Part of a small language model's weights.
Architecture: RMSNorm before each block, rotary positions, no biases in attention or MLP, untied embeddings, normalized queries and keys, local attention windows, shifted keys, gated attention, skips across layers, capped logits.
Training: a variant of Muon for these matrices, 907M tokens, 6539 steps.
Each number is 50 + 10 x the weight over the matrix's rms, rounded and kept within 0 to 99. Layers, rows and columns count from 0.

# k: layer 2 attention key, 256x512, rms 0.0902, rows 236-255, columns 64-127
# q: layer 2 attention query, 256x512, rms 0.0907, rows 237-255, columns 64-127
# v: layer 2 attention value, 256x512, rms 0.1, rows 192-196, columns 64-127
# o: layer 2 attention output (transposed), 256x512, rms 0.0932, rows 192-196, columns 64-127
k236:46 28 53 42 55 69 43 60 64 58 49 45 53 45 53 47 44 61 72 57 45 27 41 58 53 58 47 36 34 54 47 50 47 47 45 60 45 43 41 34 68 57 66 49 53 56 62 52 61 53 39 54 63 65 63 45 66 54 47 64 58 39 55 52
q237:32 54 38 49 44 46 52 50 64 62 50 38 40 52 59 37 66 57 49 44 57 55 53 45 51 43 58 43 45 51 43 52 42 45 47 45 44 24 48 37 32 63 34 33 59 57 32 55 57 54 48 53 48 27 64 25 41 31 51 48 41 42 44 46
k237:51 30 39 57 64 53 41 46 53 59 58 51 40 44 36 50 54 53 67 52 41 58 48 39 42 63 47 35 51 43 57 48 61 55 63 58 45 48 47 34 74 50 54 53 44 47 66 44 46 54 52 51 57 69 54 53 45 52 54 45 56 46 64 47
q238:53 45 48 41 50 40 47 57 47 49 38 42 43 51 59 54 62 53 55 23 51 80 36 32 48 45 53 65 30 49 63 69 49 44 51 61 56 39 53 30 26 47 46 55 57 42 48 51 41 51 81 42 65 53 47 64 46 52 39 60 61 40 41 47
k238:47 51 55 43 62 43 57 57 55 48 50 52 53 35 44 25 41 56 47 58 55 39 45 66 47 46 42 46 48 47 50 41 66 52 43 54 56 45 55 77 67 41 49 44 59 40 59 43 40 32 57 41 24 38 72 63 44 47 51 47 52 52 49 64
q239:43 36 44 49 47 36 58 43 33 39 46 54 48 56 39 59 37 53 65 39 34 53 62 65 50 51 48 63 52 50 35 58 30 81 58 40 48 43 46 55 40 53 60 54 56 52 41 50 45 44 38 31 41 42 63 55 43 58 33 71 66 35 57 50
k239:54 55 50 46 57 62 54 48 44 47 68 48 49 49 54 29 58 48 41 48 44 31 58 40 46 30 47 41 66 47 60 51 51 42 47 51 51 57 54 42 61 52 42 59 53 51 38 62 39 48 49 53 44 35 49 60 43 36 56 43 49 63 37 58
q240:56 76 48 47 37 57 53 36 44 71 66 58 41 30 43 57 52 82 60 44 50 43 43 55 53 58 46 51 47 32 47 57 63 69 52 49 62 37 68 56 41 44 35 48 43 44 50 45 59 50 57 40 47 65 56 41 34 63 47 60 29 41 63 48
k240:42 20 44 48 43 50 41 58 50 40 38 55 43 60 70 50 45 43 50 45 65 44 54 54 47 55 54 44 41 62 58 48 45 50 53 45 35 55 62 41 53 68 52 57 58 51 53 56 44 40 45 41 41 52 54 62 61 46 52 36 55 61 44 51
q241:49 28 54 39 52 56 36 42 43 57 54 45 48 43 66 53 61 38 57 47 54 50 29 48 44 56 27 40 44 50 57 44 38 38 52 59 48 39 48 54 43 44 58 45 56 84 57 55 25 44 50 49 40 51 44 62 49 26 54 41 56 55 59 64
k241:38 64 37 45 52 49 41 68 60 51 46 47 50 36 55 35 77 69 44 48 43 51 55 40 53 47 65 54 50 70 44 46 52 52 58 44 62 67 49 41 51 70 38 46 60 43 42 58 62 52 52 52 55 36 47 46 59 67 38 44 42 51 49 53
q242:58 63 35 57 44 55 62 38 72 53 27 55 39 47 40 61 62 60 51 60 46 66 58 51 46 28 59 52 54 37 56 37 58 41 55 58 52 62 29 53 40 35 39 51 43 29 62 51 41 35 71 35 43 38 49 64 42 46 27 41 48 65 50 48
k242:47 52 58 55 49 54 31 46 49 45 62 46 57 43 48 30 52 33 38 67 63 58 43 48 50 61 47 38 38 61 66 55 49 57 41 42 43 39 57 64 60 54 47 39 57 59 41 43 41 64 40 53 54 48 57 40 45 57 61 40 53 52 45 55
q243:36 52 59 43 51 32 48 45 48 54 47 42 60 53 42 39 60 50 67 34 45 58 49 54 33 66 63 37 51 54 51 44 60 55 66 55 37 52 39 52 45 46 57 52 55 39 60 46 43 48 48 45 60 47 45 40 56 32 50 54 38 55 40 58
k243:54 37 62 42 60 48 54 42 45 49 79 60 37 50 73 38 24 37 45 62 40 39 54 52 54 40 44 43 58 58 50 46 45 62 56 66 52 39 48 54 46 44 54 63 50 69 43 49 44 39 51 47 41 69 65 54 48 57 34 57 51 56 26 51
q244:52 50 51 47 30 41 34 49 58 36 61 34 33 52 62 42 33 40 49 47 62 43 59 57 47 35 56 66 55 48 63 19 39 42 35 51 48 47 63 56 46 42 39 53 64 52 44 47 63 44 55 29 40 55 56 67 48 59 50 44 57 45 62 60
k244:55 56 70 59 52 63 41 72 46 53 43 61 49 54 63 48 62 42 57 46 42 49 66 49 56 40 42 40 54 63 42 42 71 57 59 55 63 36 48 65 48 53 68 54 54 58 64 64 58 54 46 40 36 53 43 58 55 58 50 43 60 42 46 55
q245:59 55 63 43 69 76 62 55 30 47 48 69 40 49 70 53 43 54 47 62 36 62 39 61 56 45 56 42 54 45 47 43 41 65 55 60 55 38 57 42 61 46 32 48 50 28 45 38 28 52 46 57 57 51 42 48 63 57 32 57 36 54 49 47
k245:46 59 48 73 36 29 38 48 39 48 44 36 54 57 48 54 29 37 34 43 63 43 38 54 42 50 46 61 52 60 45 42 49 55 42 63 54 37 59 58 57 55 37 44 42 56 69 46 55 51 43 49 55 50 63 55 45 52 54 36 37 75 55 35
q246:63 49 56 52 54 57 57 55 64 54 55 58 34 44 34 37 65 58 46 39 58 41 52 40 44 36 38 60 53 69 51 58 34 35 25 55 57 68 50 41 59 40 61 63 55 56 68 43 44 29 59 55 39 31 45 60 55 32 40 50 45 37 37 53
k246:35 58 54 72 59 42 47 55 44 28 47 34 45 63 63 66 45 39 49 45 62 41 56 61 45 58 44 50 56 45 50 39 70 57 67 50 60 49 41 68 66 50 53 53 52 43 33 48 57 55 57 49 60 64 44 71 43 50 37 64 59 56 44 38
q247:44 47 55 48 52 56 58 40 53 62 56 53 63 52 31 66 58 62 51 42 44 46 64 45 35 51 58 51 45 58 45 41 58 39 22 58 46 73 51 48 47 55 58 63 49 63 51 52 39 62 42 66 43 47 35 57 68 49 37 57 31 50 61 61
k247:38 60 50 35 35 37 56 49 41 23 57 45 43 38 45 47 78 60 54 50 37 52 71 50 50 35 40 48 45 55 45 58 36 52 72 48 64 16 47 42 77 58 46 46 52 40 46 55 64 63 56 34 56 53 48 55 46 35 55 53 36 43 36 34
q248:54 65 40 43 51 65 44 52 56 36 62 52 56 40 51 64 54 63 30 31 45 55 49 59 56 59 49 67 54 45 56 55 66 51 49 56 55 43 27 34 64 44 49 56 56 50 48 30 67 43 56 44 46 59 58 62 64 42 30 34 31 43 74 37
k248:49 43 57 51 38 46 51 42 57 71 51 54 41 46 54 29 42 38 51 55 40 48 68 36 52 58 71 26 51 45 49 45 39 53 40 40 46 56 71 74 43 52 52 41 37 54 55 56 32 60 64 50 45 44 58 58 48 41 57 53 63 44 25 36
q249:31 62 35 68 46 51 35 39 36 41 53 47 60 51 64 31 60 44 50 61 54 38 84 52 50 56 49 53 41 46 54 58 50 66 59 52 56 47 43 43 47 62 42 42 37 52 54 56 37 60 34 40 49 47 44 40 50 56 65 53 59 46 40 48
k249:44 46 53 60 58 51 64 57 61 53 42 64 48 65 39 39 40 51 65 32 60 55 43 54 52 50 51 55 55 61 48 44 32 54 54 63 37 68 48 56 46 54 68 59 59 62 47 49 54 32 54 60 45 67 49 52 46 41 49 62 21 57 55 38
q250:41 47 58 53 57 63 61 48 46 43 55 59 46 57 46 47 40 56 56 49 57 49 54 79 50 38 33 36 68 38 63 47 63 60 29 57 43 44 49 31 78 49 40 41 64 42 48 52 49 70 58 52 51 51 57 60 48 47 68 50 46 56 53 44
k250:61 46 44 51 55 57 49 44 58 61 34 49 63 47 55 52 41 49 50 55 57 32 46 37 46 60 63 47 65 51 43 56 58 61 35 46 48 66 54 65 43 51 48 55 44 56 36 62 63 51 33 57 49 40 39 34 52 50 45 50 50 57 62 39
q251:53 56 53 51 60 44 65 54 45 50 65 64 69 48 53 40 47 66 66 46 33 71 63 43 59 49 64 44 54 52 58 53 43 65 48 52 48 64 37 58 44 47 54 36 58 52 35 56 58 42 40 27 42 41 66 37 47 43 33 42 41 43 65 46
k251:52 23 49 70 44 32 43 65 44 57 46 42 46 67 44 46 38 20 53 37 43 38 64 35 52 62 50 62 35 59 52 55 53 54 51 65 49 40 57 43 54 41 46 58 37 42 42 40 41 54 51 55 39 60 50 38 60 50 53 49 49 62 43 54
q252:52 33 59 45 55 48 59 44 55 36 65 48 37 43 55 52 60 62 59 53 51 61 55 41 55 53 54 45 39 56 56 43 45 61 50 58 51 55 60 37 54 34 42 53 42 50 56 22 67 59 53 48 46 60 45 41 67 39 30 50 53 64 44 59
k252:38 59 42 39 52 55 55 41 43 43 28 59 62 55 40 55 39 55 53 46 42 36 50 50 42 37 30 43 55 48 45 46 39 43 55 49 45 45 28 57 52 54 60 66 56 41 36 80 60 51 55 60 38 57 63 63 28 43 48 43 43 56 42 42
q253:28 52 62 55 68 42 47 46 41 63 55 59 45 61 48 46 51 50 34 49 41 49 54 41 59 54 43 54 47 55 64 58 55 55 35 58 63 66 60 65 26 36 56 72 59 53 45 54 33 49 46 59 49 55 58 45 47 63 48 47 44 56 52 55
k253:63 37 43 48 52 47 41 56 52 60 41 45 62 56 43 41 54 52 51 63 54 42 65 60 41 38 60 61 53 46 62 57 45 56 44 53 61 51 44 45 61 51 59 43 34 38 48 53 48 67 46 50 39 40 61 57 58 48 59 53 52 37 59 47
q254:61 56 50 33 47 53 60 51 38 69 48 60 49 47 48 37 52 49 40 34 49 57 67 64 52 40 46 43 52 48 43 74 52 33 60 48 36 54 49 32 64 45 57 57 43 34 40 57 81 55 58 59 41 73 43 34 41 54 42 60 52 30 67 30
k254:36 51 59 67 47 43 53 51 49 44 68 43 45 36 43 50 46 39 57 54 49 38 27 44 49 46 62 47 43 65 39 52 61 49 64 49 48 51 65 55 48 55 39 54 44 61 55 26 37 54 52 37 52 18 52 48 46 69 55 60 54 58 48 67
q255:45 58 53 57 52 49 41 30 57 62 53 36 48 27 36 57 51 55 44 47 57 52 55 50 54 52 51 50 44 34 44 61 30 56 47 57 55 57 53 41 81 52 43 62 50 57 54 23 50 59 33 56 57 39 29 45 42 41 69 50 31 41 62 44
k255:55 38 31 43 60 48 60 39 68 33 59 48 40 45 43 49 54 34 62 46 47 63 47 47 55 41 51 46 34 71 60 47 62 62 45 51 68 75 48 58 32 44 63 65 61 51 41 79 47 31 69 56 59 59 55 46 54 32 49 47 61 67 47 53
v192:45 47 41 57 44 72 52 61 61 49 43 51 58 45 63 42 56 67 51 37 54 59 41 51 54 41 52 60 53 47 48 41 25 52 60 44 70 61 56 44 54 61 37 49 59 41 59 51 54 51 66 50 58 57 42 60 38 48 47 55 41 42 55 37
o192:53 54 16 47 44 53 60 53 60 43 49 36 57 34 67 42 47 40 54 40 50 48 43 37 57 50 52 48 47 47 27 56 68 59 61 72 55 37 47 48 58 49 62 29 44 36 53 75 72 60 57 37 62 71 46 43 47 65 47 57 39 37 42 42
v193:56 46 49 58 60 37 49 58 51 61 52 48 45 67 59 58 60 42 56 36 45 45 55 65 49 52 49 63 75 61 40 50 59 35 52 58 33 63 55 51 52 63 55 47 55 25 55 47 60 53 63 52 54 38 61 43 64 64 53 48 31 80 46 18
o193:47 44 36 65 43 43 45 34 66 58 56 39 43 49 47 52 55 43 44 28 53 59 59 54 42 57 58 54 53 62 17 52 41 68 37 57 60 49 46 58 48 46 66 55 52 48 33 48 65 58 57 53 51 51 63 40 47 60 52 41 60 68 57 41
v194:50 64 32 38 39 50 54 64 34 48 61 51 49 62 48 43 34 42 49 59 48 55 42 52 56 32 54 65 38 38 43 52 46 47 45 44 50 45 51 58 46 60 55 50 40 34 53 65 50 59 54 44 50 58 51 59 40 50 65 42 56 47 48 58
o194:53 59 44 44 24 61 62 55 44 60 43 54 42 47 54 46 61 55 49 64 57 37 55 58 67 52 58 54 48 55 50 46 61 41 43 52 43 50 51 32 44 68 40 54 44 49 43 41 54 46 58 53 35 57 46 70 61 53 66 52 43 44 57 59
v195:46 57 51 43 66 44 74 52 65 58 55 55 60 49 36 61 57 58 54 78 51 50 60 53 44 48 55 45 38 56 33 32 44 42 57 54 43 55 58 46 34 35 48 57 41 56 44 30 35 50 59 52 36 56 66 50 52 66 38 44 40 57 51 59
o195:48 43 49 44 69 44 72 25 46 53 36 42 55 38 39 48 55 47 45 65 42 68 47 47 47 52 52 57 53 61 40 51 43 41 46 44 65 62 46 39 53 54 23 57 54 58 46 51 49 61 38 57 57 43 41 34 47 78 53 55 65 56 58 54
v196:52 50 43 50 38 35 44 29 51 62 56 57 39 82 31 54 52 53 54 30 54 31 56 47 48 45 41 62 54 55 68 43 37 58 60 37 38 52 53 51 32 43 53 42 44 54 64 67 58 42 36 48 55 65 53 47 48 42 56 44 61 51 33 46
o196:59 34 57 54 50 35 46 58 57 39 63 55 46 44 64 47 39 52 48 64 69 77 70 43 42 51 55 49 59 55 50 47 47 31 63 56 46 46 60 50 54 60 61 48 54 60 61 59 62 46 41 55 55 47 53 54 46 45 63 43 55 53 32 57